config.yaml
positions: "learned"
init_std_o: 0.0136
lr_mult_o: 3.0
beta1: 0.93
lr_head: 0.0119
final_lr_fraction: 0.0
max_steps: 9118
Each number is 128 + 24 x the weight over its row's rms, rounded and kept within 0 to 255. Layers, rows and columns count from 0. Numbers have three digits each. The size before them is the row's rms in percent of the matrix's.

# layer 2 MLP down (transposed), 3584x896, rms 0.0281, rows 1820-1882, columns 0-111
098:140176159140132125152100165128133122161124151122150166134110123154101146151139158156103095117127161134094151130156109110131102138122107169094139134145165117094138149169127128107165107145116115147131131109151130152107112128104133144141144129150124092156112100119175101124113134129108124086168115120141130134100140093137162102096160133125
101:124205131170161102112098126141143128108114104129108154142142118122171111137178088116134165147076171133112121146095127164096100133115130170086130127082157131120114154135125062151083159103140115145138149113115118148121116101111105113139149146136106139135111137113167172151128125108142150165128157161169144076106144161111167170119163120142
108:134135128112166084102107147155103147107145134099128142147119121167104120135161140120139146127166108142105146153113135104153130148109143111100141135138155132156107111156110114143154119127133151102121115139111161106156152130133135167156137134081069164103166116130155162135139128127128134134090155144132115133135122120150115131129123148127
105:094105136155133122128155131124135151149146155106128128121143142140132126132174139125131121111122114115146109125163136099122139111129151106100118147131167120091134117081137142099147138138113141113129129152093113153114099117107106163148085123128152113115177134117185114138153128108134145120129124121134158116130146128112134164118091089126
103:101176126161115121124108103121090139135106136139129122153121118112109119120135125131122124147135129151136123140136108144105127147145150152154164166139182112196153160105140133138136106162119131070087138126152176133114158136140126141167120125133122113147132111129109095114123118144127160140103156073128094094121116140154154149104104088151
109:140145174106135126170126115082127130109141118100145130153110098135104111116157142101114099131139163115149135146054081122159074138099145144128147130147136122150152117154153085140158126169101093105147134123114116134148128096164137123141081126138112137138168125124128125162149099096167146158148173148119112130145138124134144155102142154128
084:100132162129095113146096144093084119078147110114128110130133143148154085090092167156105146168072174125149132133107122129160095121115135157098101097154128153158154110141144172108143126126131148146139154110102081111123132127103150140087162093106137119167092150135121142110109121111087099144109165111131091145144161079145155093101119120105
105:126149095132105139120100113114111103131101123128146164124128127173117148165143145122142124135112126100056137130154138132139117142114134135105113139108172124170094099148138114122119083111102138121126128130130130108136143100141124098088102126120165134106117108133084158105151133092137149101134122070112182147137083119132145151147078165095
092:115115104138108126113167134130107165137159112139142098142181099154120108107096125134120109114124143134145131142130137137112083134117124154076111103098173128192138141097158118127111118138136101147133149136120132113144137099117113130133087129162139163174126161128106142140144113121142130114178121107141100091115108145104100126101109124154
105:163140104104131111155117158144168133086124157107152123130106129137152136117096118128149150169115117152120118126131123146120115146132168140127103104150117117171131143096117121126177134101147130113179088156133112167112115119123109142098140170188121096155127088154133136104149139127143088140140140125112114173159100144168120095110177124151
097:154124114094141175176112105113134133108107129150111125135147122122124159114128124086098103169146093103145123162088142104092089136123158098134102137086111152111128130143126131116151129066136150153089137107131148133133168091123096081118138123117114123140105141167143142124135112150156120122125158119131081144087145138145137123127149164080
100:089097126137116077131142113127128120145123117118136114131153096124125122077129106147155124123143116101125098116124102141125144143180104130116100096068132120108162126180140145097081134111117142097131119102109095131089137136116090154167123065115168132113140113121175136161142166097142115097125138148123092120113102159125161124178141129116
095:154151120117108092140092134134115115130132144154143134106106145123139102127096141083121102136146162116102146128095063114148179083108159170133086182140139163106131175130102153140144128119122123135141081126168127083129124140149148128138139146139106122138154136151138108134109087146133106133159143111123154150138091145161157148118091138138
096:135149148106158145145112126102120139160146153121107086132155146148168149077122094122120124112131154150180087144131118119118077134146154108142123175088106098091132118113140113134120154145160151122153145127151172135131128135141131154071144134095127163103126112090133166084168100133091103159126119130147126143136127098134128085108146162112
098:140097152133145147137131167132156185138122116136124167147116200133182157139133150143150148132143179141148123103125131158130087127110113117117129164131144133134131134143136108115099117134175136100148117157141134100096098128143154136109110124107147140156141135142120155136106134081093071116101166160130117153108127115135139148138137178117
094:128164118136140140152187102135171122149140136129117129112154139082145160120166160127172149147094121095127128125084115136126156116146124120132129124145146143156126151083149173155147088161152111168131115158098139113114141151143145132113117143129108104161161113130100118125139130100077126114126111123156147085169130159118140133125127177164
100:121143114156108108068151155116149134149113108138086136118166172134176119138148143158145105160121076154121145142137158143159089131126111094130141140131136096111136148144161123085164105140138136167152137142116133141133103110174065128133141143136140128109145108152111156133102116113141142110143132146149197130149095098160124133175095126123
096:124154146070122124142141112173139189137123180109104152147139141150109130110147136102123171092128118102151108145164132126095148107147141095170138138122164110128189130124159123162079149124136129159121131134161116121171086126126159120125145127107113131094146109135140125093127080135099106155083154161144107123170136160125098111111131108150
109:109108087130090139120104146141103145126139132127171133112176173145124116096153120161175096143099106135125124129147122111162120114095158156174088113106132131112125176128144144168149131111137155118128138129155142135136107087080146137145115137177135123115129126142162137113126125142150134130123109111132139128147155144085145107113138127143
110:135046159101144119090158077089156156150103201123148164125130127131126091162097164142118146159128166119102124134126118114146090142172164142113111161126131125163106145121173131131160163131134112114120118094138151124178145128150122123123110113109175135112176153159110140109109161127122111084170102127134110085114125115136121146095096193143
098:126152156106126159146148136153137152120103154138144121132135104074128117153130099092118091102127147115105150154137135163134133142154118144149133111099109135142134138137122166149177123105124157150145153113149142166116092124093166136142101131159087129152108072134083136143112120159101132148092165127141135173080126133138104107175169159160
100:118138124131128104155115108121128150112122134074125154116115129129085175119155136104101144167113152096145135131126150151123138122095130138116092108117108090131128128154148118179137120059119178126124143170098155131112139134118131180079154152122148132134153150112100104085117126124131157079146143124149122132129118139086117096173184149132
106:147082102080103143119106141116110125170125127101107134119122118110140116118167169126094131150083123088163128112103154174113138160124123090115085101121140129152176107118159137125150151081144150123128167145092105133147139131098150130102171134114139161132120153146151129135137148110130115151106123096150089125126132115137129141117132106129
095:109149168136137159113128137161116114150105090160114138110107173151188162065119116109122119205111114126141107125152101085085120177146125130088123121111122153151091078139131140158136166135097129123159112125155114172154146075118173128110127138095124102140155134178137077147160142103148157142093146119192114140128110072146134110079082079097
109:126126137124129164136099092127137105126144157134177085144167140075138140117123121133120107126093121144106115181123116168160112116128133124106105125099154136099118159151155139161177138124123105119148121159142151114142128139079133145100152103088096177146130117126121142139161116111149148112168093180139120146128126162108130136137130140126
111:100105102135167111159128162158134138134150126128132141142097147146141146125117108118118131124162122130167117157112117098189173138160141128095130147123118122126108106142130087159139164140096125143112176151123145110108122152147132114142193192140102126132132140125123133140096147132145153087141124125132092104105141129101140140134154153155
097:120134102141140129123103170155113121073144143152107115141147143149126115117116107123111116098125146101110135127141148136121105117144097149142137142119130118132166139126136132136155100128125166169178088116102161120126122117091160141135119095083148132175118167132149112161140146080160125116113112145140120092103120168150187124148136117118
099:168124157128137190087119126114093153132165170143175113119125119137109117180168170112122163122125160114107110134124160113122131135153088143167105130107115163137098112149126129118085145139123139097159138098112141150136115137120113115188110150103096105093123162112142117118095102123103128163106135115163139141134148152138118090118149121089
095:079168108106083138116118146128068123144178150118125127118141153198086082180160137114121178110151102149135148145110155148137121127155091133146138141141168139114097156080157123086138104098119135166156159169126137151127133155160136138133111142179151098130135142149138139102150106107180178117086134138116148153159150169134051091123118121140
097:164114138111129103119147083110163125156116121142167154098091151129120181102092129102111117135093154121181153142166098117118111150099128103106134130111093148147112180168096089074090124128121137119160115152107140087130123168124096123081105118126138083148142122127093115113126086098132100152136177092135136149132090099163114089113152064065
103:131104127191162113151126127121120149118110096091107149143124144118138114123167151115144129122158130156153121128138089093077123098113156123147091165142104161154139123125072110142127131143137132134156129128090092135120118151115128110145147143118138109160149089130120145140130102128150120098112118115114155147118136081089132126129127157101
101:146163130129115136150126163125113094113116143123132112161134147135146127110136114124162146154129117117116082120155118138104130100179120169129128105165161153123130112127098176128133160114102123146111166131119080157146115123099103125153123151123134135101077119115129141108113113103160152147139113103160102130124099155107107112131120133155
101:128145143144140147119110159140129157098101134138127090105121138169119160158111131102149152130111090138120110143132185162148156129147137169119150109168144122122153147108172131127164137097113111128139096117111140133137129096132175167096091146093111141138160094122132143128111133128134114136130131127125072125141141162091194140125151114114
106:077118129117141165120128127148081133122148137153103152151140128105153139114113147104148177121133120154131135184146101095142154115117172194135127107112094119106158138138114156156124143079093146154142165139092090129103108135123115128101120110123076103105081153087135108164119109132104110080151095135138098156144100130141114114121141142092
089:114176116180138131127145175140142184168116134130135113154145120146169128121118157137136125124138123173108146156124171112148140097088132094143131118109121170152113110171156116102152142158149111135138121121116139123110142124146075103137118116126132121106122085129123126131117116110141113133134197143148124148159125099159129138113104137127
100:091141108126150109156143135130126112136165129097118103152128146111119122143141093118110071149118061133149112105109109121091144136088123183108143108118129135134092132117138138106106128127101111116115156113136158110119148126128155132143155101155131137157113088117100104101153127135120118087125129140132091135176089122124181165160191130132
097:163132136115120136115104134098128136119104135121160104074125107131110115110116127167129126134150114100132195165136106149141113129150127134138126116095130174137071113108107168101105137099095187121114103123112111141136197097098107120117113127104121153173141119133124165085150131142145137138078123136112160145122124108127115108122169135167
099:119141150103134099135117126152164124146120086109162166067128116161131153128094129166119148171112166136141156170116115146123197109147130129110091103135180149162160149173157101101133114166094140138147165169132184158145163119154139099087088114144114113152151157102117129137073114145139098130112144131128102086089089140111110131110122150091
098:132127123166089130138136126135115166113117119076139106115112148146130125156112111148154106127132123108173107123140130100139144121047117147108139055119088141159106102146108132148154105160107114116126134152102159125099177140151135129089140151119126122140118126141130130154142081108123077134103163110092133126159133123117149129104142141153
097:134088073136121128116135139143079119107149113094138110181113137090185118152155144126154070131135154092148128138130151149114107082140129091169096133136128129185093089168105135115115101095140127124127149087102127131165122162120156124089158132076131180155165188128095119141117115115159145131129076128108146148106105154154092145113111146155
098:143136119141114096141137118133140112112150144156122146132109109132160102102147102101125143145127122109119127137154126139099127133108121132107143179105112141134154111125120144131111103126114145134121125121136157149116099074098080133129155131145117124113119133126124147111118142128184121149139134083177133111150161118158135098122128130105
101:164091107116180092167148076138119143134139158149143119126114135070133179110149117122144153142160132106118152098152156149126159121134154118157107140090113090118138114159171142153103112153101139162143124141089124133125134094138114133130126105102119153142115129121101145149124116134153158122121151168094170115117160109133114131079105126141
096:139164123162131097129127134106141153142096173102116111152168116124116122135165166120124110112120101164114138146127157126132091121122166058099150163113107134162115145110117155166140142179064119135138161136141110140078137122129133124122140121140121135193071141077120089145118139110158149122131141133175101155099129101152139102080148155129
101:151102140167167114161143083123165145100112103152110124125115137168157095157158126128158106120137124091162121191158174144133079122150116133115147140108168105140105095090131117091129122135085125150117117145143108118197119097170123124126127118104159126100085132134146115109102138122137120106090108121155105122144100108110143105151181162105
104:141156154151159142182167147132128133168114125128138096133141128089127153095140158144140132125151138134148111127149150118128139150129104139136096119152127106113135141111070118102120158121111096100138104110127159150158176115103105100093118123136125162146159182123150139126124111162125114104139128171126145095165130109135146105145123099138
109:156154127136109122143156089116116196160132160066093110095133099144125128152112163127123131124087106078099134129117111105139120155123137081150118114083090134150141151114166116099129099123093106139113141126113127120136106098105107165085139133120102119131128109126128072184147124170105141179139150086093145171151096124161110102113119125069
108:174097142121131186110154120102124124134147163157146121135102171144149148128130132135136174126164139118121117114166062130144145132125135144115154110070154140117148149136142131161104156164106144124140141100077132133154171166136146128132088130120130130126100142143139132140141126127128123117160099093105158128116088078086138122134116150110
106:103101112112116145155119163115157131152123128110142141161149091144130134160117127114142153146137141159154139140132113161128134121120152114146160170127148120133150159144145104143102112142118124145079138151146142103102110132155132117120101125090166115166179144145143123115122167127111172142131101087130151110154117151187104129150137087116
095:102119160141140156139105141116122137170114150092129120101105141161134103125148136143124123157150162143140164162099135128165136118152121153126092079110153155095143117122121108154159117166183111134128144106103114101142129126121135141154115140117130120096105153064111145146084125147113129176102104127099144059138120089138172159138130137153
115:133138155134134114099131155133110103111126106114165158139131150133114144095136081130075153129107122089137150088137136096146121133093125130193136109172102125133137107141142133146115120128111160151115120116144097150132110164117157136127143130122133164109126138127122133132128134121127122140155130093095142121141083119164157105141109132126
120:161147107144121116117123143099114111097136115112132111127130100170154164131152145110164130143111112166135143128123136129089135141107106154140135131102117141158084142104176094115085126154112127139137134110087117147120104105098163149149118117083079150109086129129093115158115149119173142109113143140164109131102137150112093109154091103134
094:112119100136123117132108126120162116119182119124114195132149124146146151118108111119139149143125141067124105127150102119085118130123085125141142131123137135178137120132141165115150172140172151125146115091114115156156140134110140168159129094097115135109166121120143138078127113136132154114131118164111095132124158149127138127150060085086
098:133130124154134148132112117116106147154184133140090101103155102092097148104151121106098105148143162135102104123169121105153075115116113112124109123157128104161141123127143144137156116123134143094114138108173143137092099092115118091094144130130093136103143143143121132101145170139124142166144128132136143139128139124171134136105141095133
106:111113150157152131123118105116054103124138147118094184173102075129153109111110153115100122147158077137187126157133102124080137125129134104155126123106135091120119112162154127167145122145093152114089107137128117149172121138151136099120113105128117137147148155152106133132095119135167124119118125166118144111129139118107118123130128114139
094:149178125115116137133124169140167156150132128111125130155111104125103175170123170096146105131157142147126116105116128138120122129167133124132099119146146124104143122154146124156108148119116124126126125072109162125104170078154143124125114080132152146148102113164103133119125116095150137115134144162118119130145114119123088132127137122093
101:160169128146135120151113082158118137154122127151156144141119101131150136171112168091136129133113132094096109136117133117137120146095096118121174140144161160134140102139140153173155118112150105109141095112162130150106135146161133166088109118109129113136159141165122131139115132125127112112132155115126085168140152170170118136116117146103
093:188157129120147127159123096091126110142160121142130146146130122116109085132131127095122132209141110157112065093128136132115121136125112142103121137177108119113119102104164183119138169136131132141166125115094092155143141099119118141151107114139131084104119105130105144090099103124155167086142134146113145096134079163160144078113142109134
090:147145155143120131115075171099151176127147122117122145140130127148126106117123132129171140083095110128159198130107115122096147125087091130166152155146147145139134129163126123152131125146149159102119113123133121125128127157170096172123126142116157113147137134122140082161126154115161088114190162151130059142097142149083125069159102131127
105:147105140107160141117107142141122144147151132142134152124143140121163134091115148155129115118140162150121115189116119141119087103146105138132103114113157140138136129114138136174162136088158134117146141083104084168169110118101107094149075120088143146111116136112155116135129131151140112076157175099162139103129120127143141081129102162110
094:169125151116110149132129113102143129107097112121145111175122068103114124146129111125094113083111121115112136137124102125121143168112076096149122148156171171143110083155089137159062106138097135121136148123140118130091090124102133161084126146193142126133069143121138120092106159162108132095147141118160084111137132130148119153114134101170
103:103129115113171156154124132104150147137092118099160168137135153114138135167130102154133122119099155142156146110162135114129129140157115161135100141150126113163134124103117153106157147105103139131166134134140128156102160114117119111132108104111125127130145099114127141141119105154152146147151151096091119120172135116137133126159156139126
102:104108134085077084159115114122140092120123107128124146154111111181122166092147103130137153134081129098146180120132167136094138130149152097086145105124152159090146123114125108143105117149134177134117117143131102111111117160118143123139148181097152101135104151120118094126101139152152118131137151136079115114058158113130130102108154145173
093:161090138082145137121102153130126064123168143118101141159126124136082135143161160142138130130068156094153105141101074155114159150142152138178127141112171150169126128142132145138121109084143130151136147132132125088082141141122121145135094099155136139136121176129127140134125142175111131119075133119120077114073129095136115107131114144119
# layer 2 MLP up, 3584x896, rms 0.0256, rows 1821-1882, columns 0-111
105:123146133139102110118129106144139137132189113167115117121126128112132135129136133169119146143101127152148157132082092097191115144106109150143100130140125113158109105112099184082111125132141099120090070127138121139124141113147136099151134115166138135135134112153134104125139118133151094147122162132134157144162145100134129102120120137089
102:122148146140116109101157150131137111124088115129140085146174144139082145105140116101155102157097135165168107165121132105073105123152115164091099155163120167127089106175103118090106127140126119166124114092157133138081144129082094102102134134162087140128105120092100117139119111114098125111112123119123142136146162164095131139086145116141
107:173099101126153114139132112103157103147156128126150126116131143133102117114133110092140119090146160131139114117106143157082100156128136122136155146111098142161142152155093087092138096124130120118114159141132106144140151119112163145141100135113128133138128105149179108124140133119109119094120147117139119136166117140108115111092139128088
100:126135127130146116125171117156154143094124148109172123128109079144130145165119122120134091131145133122131129110124186113141098179124133116136107135113117164146177100124171148115120133094140114117148113092162097130123121102106131136176100165144148124101128151141108151137110107112141168107096122093109128162086143166132121117148091098127
108:097091105133123109138123097116149142131144126147131134150125122096117082049121118108140103126133126108111102133124089115141114101113158118145099129096089175137146123118151100117145126147137153154182086090165147154175155098128126114124099148136116131097092106106168105141171115110136168091112145141110115141131103112092094139132135139152
093:152146100160165156121133141139155160111128157162126115126148119139091125160137115120118116117147143123132110146181092152168063151138155137129141147140150123130149124107101106112108136119118121102173090093131150118138160143134066127095096134169055180138144084180113146143142117126143150177048085157160141167105104177113156152136145122140
105:140098083161125107142153114112150126136131111134120145083102114154141082127144121130115101105136164124144106151138076121137102155124141094144093157136152147143104150110161123138145160147133075151137120123109117146125123110168167114116097119129093120109167145151116132149123153148182122127146123117146166148186131138138149083137120102096
088:136144120098149131132146108162133111070138125122128139108136139160099146097138118107151163155121107118120133146115144112097138157095135104176185132099117167091123100135067092143138105162154117161143147121128105133111139142173116093124136119148148118056098098089118121095131115117114122105117145124123149160120146106159144111154132134111
105:159107125103156132123143158158153129108119161131114158096133110126091111156135088133154087100136120113146138128148127141194130091091201139091124128134132169167159118088102110119118113068117142119166118127129119168102066126135107137127131109123096142070138136152132083124124144140122107076148151129116085142106132161174090111121125141102
102:083113131125137137143170144115147125148127102141155133108158139116110142105111110084050076141113126145124109149111108123150124112142166132095094123128155155083161101123163144127080108148184160107119132130060114099107121119187117112133124118131101095142166118117127096159100144156106120150134147129152145133163118135087156106108100120109
091:153130133125160142146112144123149145127140147152110152095143128062146116146137141123135164155140116131133109136119139138135113127129150147094140137154153137132148127104133101116165102147133112114127108131093129117150140106149166104112136158154105141149128126165120118103140116160178107140126154111106130141131124153132119145130100102152
096:118097086159127169100164139116144146134100170125115172103124131163162109137123114181118119131124124128131122199113170111120112145118080102136135141105124105141110094174108119121098147166161110180168135159123138133138124118126079131121124119100142093084136131138160097122143093112137118136130134144133162104094120167101124141150134157139
099:142157112138121153069116112085141133126123133123145117131108122107096122104146114136160136127146116082163128112123132112135198152130118129103125127136167171130152102137136114041151148117115110083119120129142104151131139153072088112168132151140084164176124150154088109153092147118114139116140132164120126122119134130137127133092128134143
104:138109143122128165123156088123076145093161088165075119114130157144162129103126151136146130095080174137140122111141101118121104118121156135170129107116130123097120107101137118108132152111103090157120102144106132122137112123115163156128129122088108081098154110085136115146108136173093146155098146132084119109114133174139119096141133157107
100:132134140123103086141107123133108100102112133133153115155132149141113151153097078125123110134151127141135136087135159130112109128116096104137157099140111097130150124166120070102138098123108128139164134146094134120168164136125101086157123098151110114119081110100139120117098151142146134118150158132118132159096129095129133152129111129126
101:142122111161146134117105137087104136151114154133159088112136136110139124138159128132171154130151149095127124112145154080124134110153098100146103157123117155108138145112070133130137172114124119129098141109132126135118106135101124126118147099064133107073142118153152140139145093119126127157104112095139140114099118130128057136106106148102
087:133131112114164128090112131093140125082170131122149141123141153137109129192111144104156091169120121112114128129102132121158171110121126146116113137100101141085126152118116139143161083135116119114079161162127146160114156107108127083096139131113154119143108126130118151161149183145123105116143097099126083085126113130130122137145124144130
105:107120138148141123096144139132139119158121145126149114149168098118116075152102115131109135147128100143117138142145126104153156115142151133128112094112090163087161117126125148095109141121125116071147098154122122136149097110134133135091106180137088083107119132102146065143118134145106161149139122102117140130171124107096128127121122143126
106:144119168159113134114135090108080143157144143124066149147138126137113097131091140151127147140149116181097154112130103133130119131142131136145141134145110100120122119082180129128154144157132110144112143092117105134096145111159108116127106173119139125128130143163119143135148151174171111103122129084137107118134104087099133059114144122189
098:113115146117110143091111126113116129145167117165111095128150151074122149122167118120119142148113119117181139107134124137145119159115104119113119137154091119119168149108099126112080116171125120148125131093145152158126140125149137163134082122109080106117126105102133137155077155122118166118110153098120108151141140163183117127114102145128
099:131163105110153108146117106116151094086087140129146134189166155129124113146100120156122138167128152097148139159158136126137114094111088082166161145109153152117110131151133143138164135182076160174149092121119134127089107143130145125140141119071127163114223116164176120141123104093156100086135131134095153158146110121097140126099120129138
101:136134123138168124148194112144158132125165112153115119130109121144161135134146151169086111116162179115122129081107131128146083103118139142125131138117131170120095137123122143108132097106147156136136110123091162129149124149144087126137158166136123166157113092155140088139158125169142084140156118125145163150116136139133177159139142116131
097:099167095105124132122077164114103147118150183099127113120101118123095012160103142177098135092120145160166130126098126137172122123088113096156154135134130149078110129143160095125127117152153145150095134131107125120129123156091105151117175074140125119103124139109160125151119116120167095114157138134138135103095110136096105191136157126164
105:163180104180125074138131107121108128139110147069121086144142146102115116176127186198129137094093132147110142137150120123111144119128096160160084094144122112101131092157144129115126181105164109135111076096122134118118129141086135152105117133130099180139133086191125170111131108162129114113139114130124141142134103159154089092168134147143
100:130124136144157152134114135095099117086173140113165156180160104103117139129105126141172150137131085139151123160125121146177138134128082128114095099130131159144131133140140137104130112142147121184136130126136146112121105145113134104143144119128117087103121103155111137121142135135112126079116137119122145136076101127134169075139127164130
095:115118107147084149099117105152164104138126136120139099139131121115108143135126058106146142118129116137113131149116136129105094089135126113114109135137169119107128095163143142129114116099148116147091138102121102122164130143106140131151158115124112132093132120142109150126143086132111121136137143131143138139128164108154124164089130123135
103:090112113126131115144113115111138118098122141126118142157141087165096134112078125146088135120160102136135149132183104117140108110127107139103081145130087120083120144089104106107111138143137109119125170139074152088136146122125130163093045125079092091107131087137152143142123126133134145127107127134166119090080158115114141137141147110147
101:111128155145179093134133130087129154099107111113109097094156128102132161160129098126129125107118148159087137102149135063130148141105139105131102124095116127090072089149102160120125113147130143158124138124126129134163138123125083131120162129102126160146144109137134153161127133085138106149107130088121109127151139140167138129133105147112
099:105169144125081083111113115099130144131135114129155118148138123137169111141168138109164135141129145123142090092117144119113128178120134130129157155116107129147159097093152077147157164139092102130130146132132159141117131100114111132167172113116138114126182104146108089151119104132071106117133133101186150121123149131118104106150076128144
102:131153112114120124151101091127158132124130176130121140131168157109134153109099125107138112117150134143169041137172129152126125146153146161100097134121128115126149127152162101089118096127127102080060072165109142131098154133082125130120116117088119188168132126142102179109136155158112118123147116158121097113168145120079094108112123134131
095:168125128153179129114103083085110129155134130122128143158160121117139069154087153138088124137150151118128122152115124159151119116130131122078131124135095155139103198116087145103119149161148129117128114112132196117068108110117138145141178144143121105119134160156148100105106141118084138127128139126123104113110125128147129087149143129138
112:114141105126109128140119163131135115125147130109157139100127106102174122147166123133125124090131153142136160136121124100104135114159166113148137151142106170083124134132074135148094140144131100081121150157083117112094119068124106154143106135140098133096147127149129119165115133150107109116163143123093126162159089150128111132121152102083
108:126114131116107130096130106091133143140126136143090148114127087109112145117158134103102122068108115175109109136118104104161149136119149109132118091123119161107137097137150167121130133074135116134135142113114151137118144101113173159099126115154068122110083149144178132139145117143126153104130112156148103129143104157150126155135143145129
100:137169118152120113155131070149092154117129087094147136124129117130086102160123108095126135181103150153129151152091127107117120079169126098154112110113126097172106123147128122129119133126083102074112129163136131143146117154107147149093202136104128128127165155159122132157124156135173150136079145124103094131117159109167143108111193135125
102:138121120111099133119122114109107095137071138112119171173138149142146091146147100149106098118133134177091089119097134131118171144160092153140115139173100172112164136139106079122160098122127150154104158098105174156110072134119109115132119120135119113083176146116149091140156168133130140122104113120122127147135047140120105092135095127137
094:091143109126133147119153100133095127144103108125113150097123123130106141124088072128046158135116135107114142123163102148090122149134151153108114147192116112111127131129140116131135134121176105125138171164152140093141101163124105150119105135118102087103126123140128135177112126148146105128134128098130138104114104094150152124113124122107
097:180143132110138114131108090122134150143164170143094127135146168121134156136101080137161115097105144148116110117152116103113109151116127120162155136139077153105155123122100152141112131110141111118121132113117137093145112144119122094145101086128137144097137093086118154110118113144134121093132102108171101141155142135158117145106135099149
095:188126113106118119112110138122176138141129142142112123078087152116130145132129165138124118159142119135109134118100151124167104153142135091135112187087146110136123138096115109138108126119105120111125121115160106123140108085071141140107163126121085124139136160134112133120163147110156190140124129158159109084118152177134107104105121105160
097:110133178135141129124087109113120125131102156115114140094115144092171089134116068144128152108134122127133140147109130084136135089127149116118135104123127123101090139110150135138094186143097086135107145116129110150151157153126101121125146150171166139130133107167100106145083164138090151145138121118142085160137110169145089109119138113131
099:111114121127112145091187127156058122087120163121100094112164113146117117141093165179147150122136137157124184093131117112169135141141110127126160151131145098105067137118167122154106129143129138159117171107123147158146147109107149149108113180101094147149130126143135148139155093112088130117117121137078132162138133152114145132102093132149
102:136140150103097127141090167146142132131104135134113178141090146094169119167092107090121115115132134117149126114133159094142089124099120124130094137127158152121096154142077172106088183108121113149113131166121075124162139115083132133061109151177150092116152150115129098171135108118088104148152111137127147168120156163153088147121161098164
095:144120153137139122135088098105161128123180077135093177138100119119138122142048120112159137111106173108162093103112113147138136139149102144125193120145146111148092134097097146093111165144151131116106114147138105136139187130095139154137133150135125121125151144123195136156103169134082092135121145145109101157127123152135141135084115132148
097:139136141106115119146096159162122105136124148130153132118172137105108094145179105086158122157127158171148125171109091157134121151160146141134137092114150081108144135089141103105153112105124128112183150137110115119114135148144133127120100147093148099130104133105109148122143110103101100092117153138154131112185121142168147153156116150144
107:084129103107128099136129094124111060141128129128117077129113098147108163130100092113116137111120119117167154185114110142140126118150127132137156111073136139121129134110140147125096126147154137152056152110137169134095159128132126130150132134156117121108167125136169087148157125130087135120107111145158112140134127139111114145149159122123
098:147184092143127136109102136153133132097194129178127128146177130130093122063129151131085119119143172146115090114115130093114114111149126102139130224157155141107111150140143095129157165160129124176127134141114164126117128137113160176131100099144104114095130156122105167118125138127106116146083100122115121107125119083093110166146131109163
100:122198148080170153126099148150102161096150137160167135133131160150133137115120146133151133100127154115095142116121174098105128114147110119101144170120104130128146162163123130123165135139168112131122119128124173123117112159102133076089137146134155115136087152138116089171147137140134104106150114167105171117135094150129112129110109144122
105:100150136113129115117155111093128100155161101095156105163127114143158150138085143112109126133156151087145143100108094136108141146161144121124143186119140165103097141124116133157113112153184143138150117096155138063091118128123090160149141094100114096134092129090110134129125149122073139129152155119104119158095118147148142145144092101111
099:158113090109150101154192120144131076150155153151088137152148102156130123095118158109090134113136140133182129161140070133135144102128129142121123141166068148130108127148117152097150093117122087149106122137145112126133134135107096127131116098142096116132095113130134123108152146105131120105140161120141160136114119111116086130115135123147
111:136105112104145092141125120133119136129118143133130118116143110137108128133148143151077117139118115126094109139114115124146160154147099148127143115131117098154131094149081151148118111083168085125114140118163121105087111143107140137153111170116090196126159140117124144144097123090128133148104119146135107108091114155123159122131116114127
097:078133122142118142093104112105124137105159097158118116111135179166138107113145146124095156112117151136119144147111129144113114128198125132112115084142114136143098114116100125153106119151155119185123132109122140124130163126139166119138148119133094153142106165126138116142144131148159135117110142140156150131112125188141117124128098151132
091:100147161149150158161113150135131150111139111111120084091160164111124120183126094130110161102119135153110139144160139145114148148138129115119132164118124156136084141126157093121126080173108130111109122141128111139154108107136191124115118082127119157108100138147103151126157101112132138145129120125125118096148104103143146113119216133102
100:115127139131138107141178139123109116089096110103103117137143155106142128157128143118131102076155137143152137134133164125129135140121132126146151117136151143129136132088112077143080095100105154112136113145128135138144122139109132102109182159130120113138091132121115116139148101135131121141131088118159129123135143109148095122169134125157
100:158164105124169115109105139124135132077106098101128147103113080123106122135117085133128135130123138135124121140087069144139115116120116114127125130142145132124103096103129146111092134150163096148096100123148114105128138103138186096141125163134130168095117155123175099187126096136139126118123131096138128158143176099094106086130137131125
100:168101078153155125168129117168075140127144158087100093142103149115119145111111137156150150174093141139148143119119141120102129117152098142142133150094108115146128140085151091130124127109131137126130124164140142148151078161142114123130115090090122154170159127128111135105121117138134126140114139100155127169123112135156154159133146144135
096:104123164121146152095160125143129125138181154139101145118137121151147111087149154146123130123185120124104145175129135149128168162133124142121115118147133147129138110122114160099148151161094168115102164123139151136120143165136139123147143111133149139155113128067134108150126093112157110158115158133135147134111163135115087139177160113116
101:104094098070109128117124116175145156124139087154102140127139140142126131081154116163114150106111141117145148137141141103120115125104131102127104142145136148120148093128096082123117146133118101153105137139146151149132137093083118104100125098142121184133134182124117128107162157106133145136159123095162134120145121082105105132120153122104
098:096160100056134093131104135112126156119112161172110136075132174133138139143134090113159130109112152133140116149135134156124147086157130078111084119108114134125183091133155101104138172132134132123152154131106156116158161135131136069129102121138146148141127127165167134109139156109122125112122126116165129089109174167153100122137153101119
087:137105109141128134144161158126124132102156130133140137173153101147100138141127150085140136163123119123122139077116146116103148108092157108121149126118117113116145124135103123088095124139121098115069113151138169096093146127133080190136141142133122093115178154129097113163127110134063144162113122149119131153136127118108143210183128082106
094:151139127095151111110111124123112078118123124150118137078166152121127126087110146097136140130161146112106101115163160144098121110136094141125124138077134163124111102141157168151131147131138106083102130098081139150128227157072136157098147125130131125104176124135157148142172137143131134115107106074142119116169149134129130202184128121160
106:170121100147136123109091133096111122150140143136121113158119083111107140142149154109172118139103152143154119078148171126134089090142137100146152111079149114112140112121089124121103143092121149127150141122067168186145125149094168106145128129157101106122139140086086140135117117167136101149114165143130169110134150104143086131163151112143
091:164137098140117104126177164170141131163119152119158156116139111087139116121130136156112126147122135106123096126109082105139115133119120133122144154144123135121109142141107145118141147110110113120160131139085107139154149108111132113142125149083125130155152108113212132119135115116142154173115141123128134143145120137111157104120109124132
091:148141171158144165130134156145120129130119133111118094172133114132141158101116129113109132135139120128153088110146121170142125102107098135124124161125152065127149153104127112130067114162133126136112149125089156111161148133166131086087141158133129127093165143144146122163130178147165120138117122077124136071142097168071131137130109120127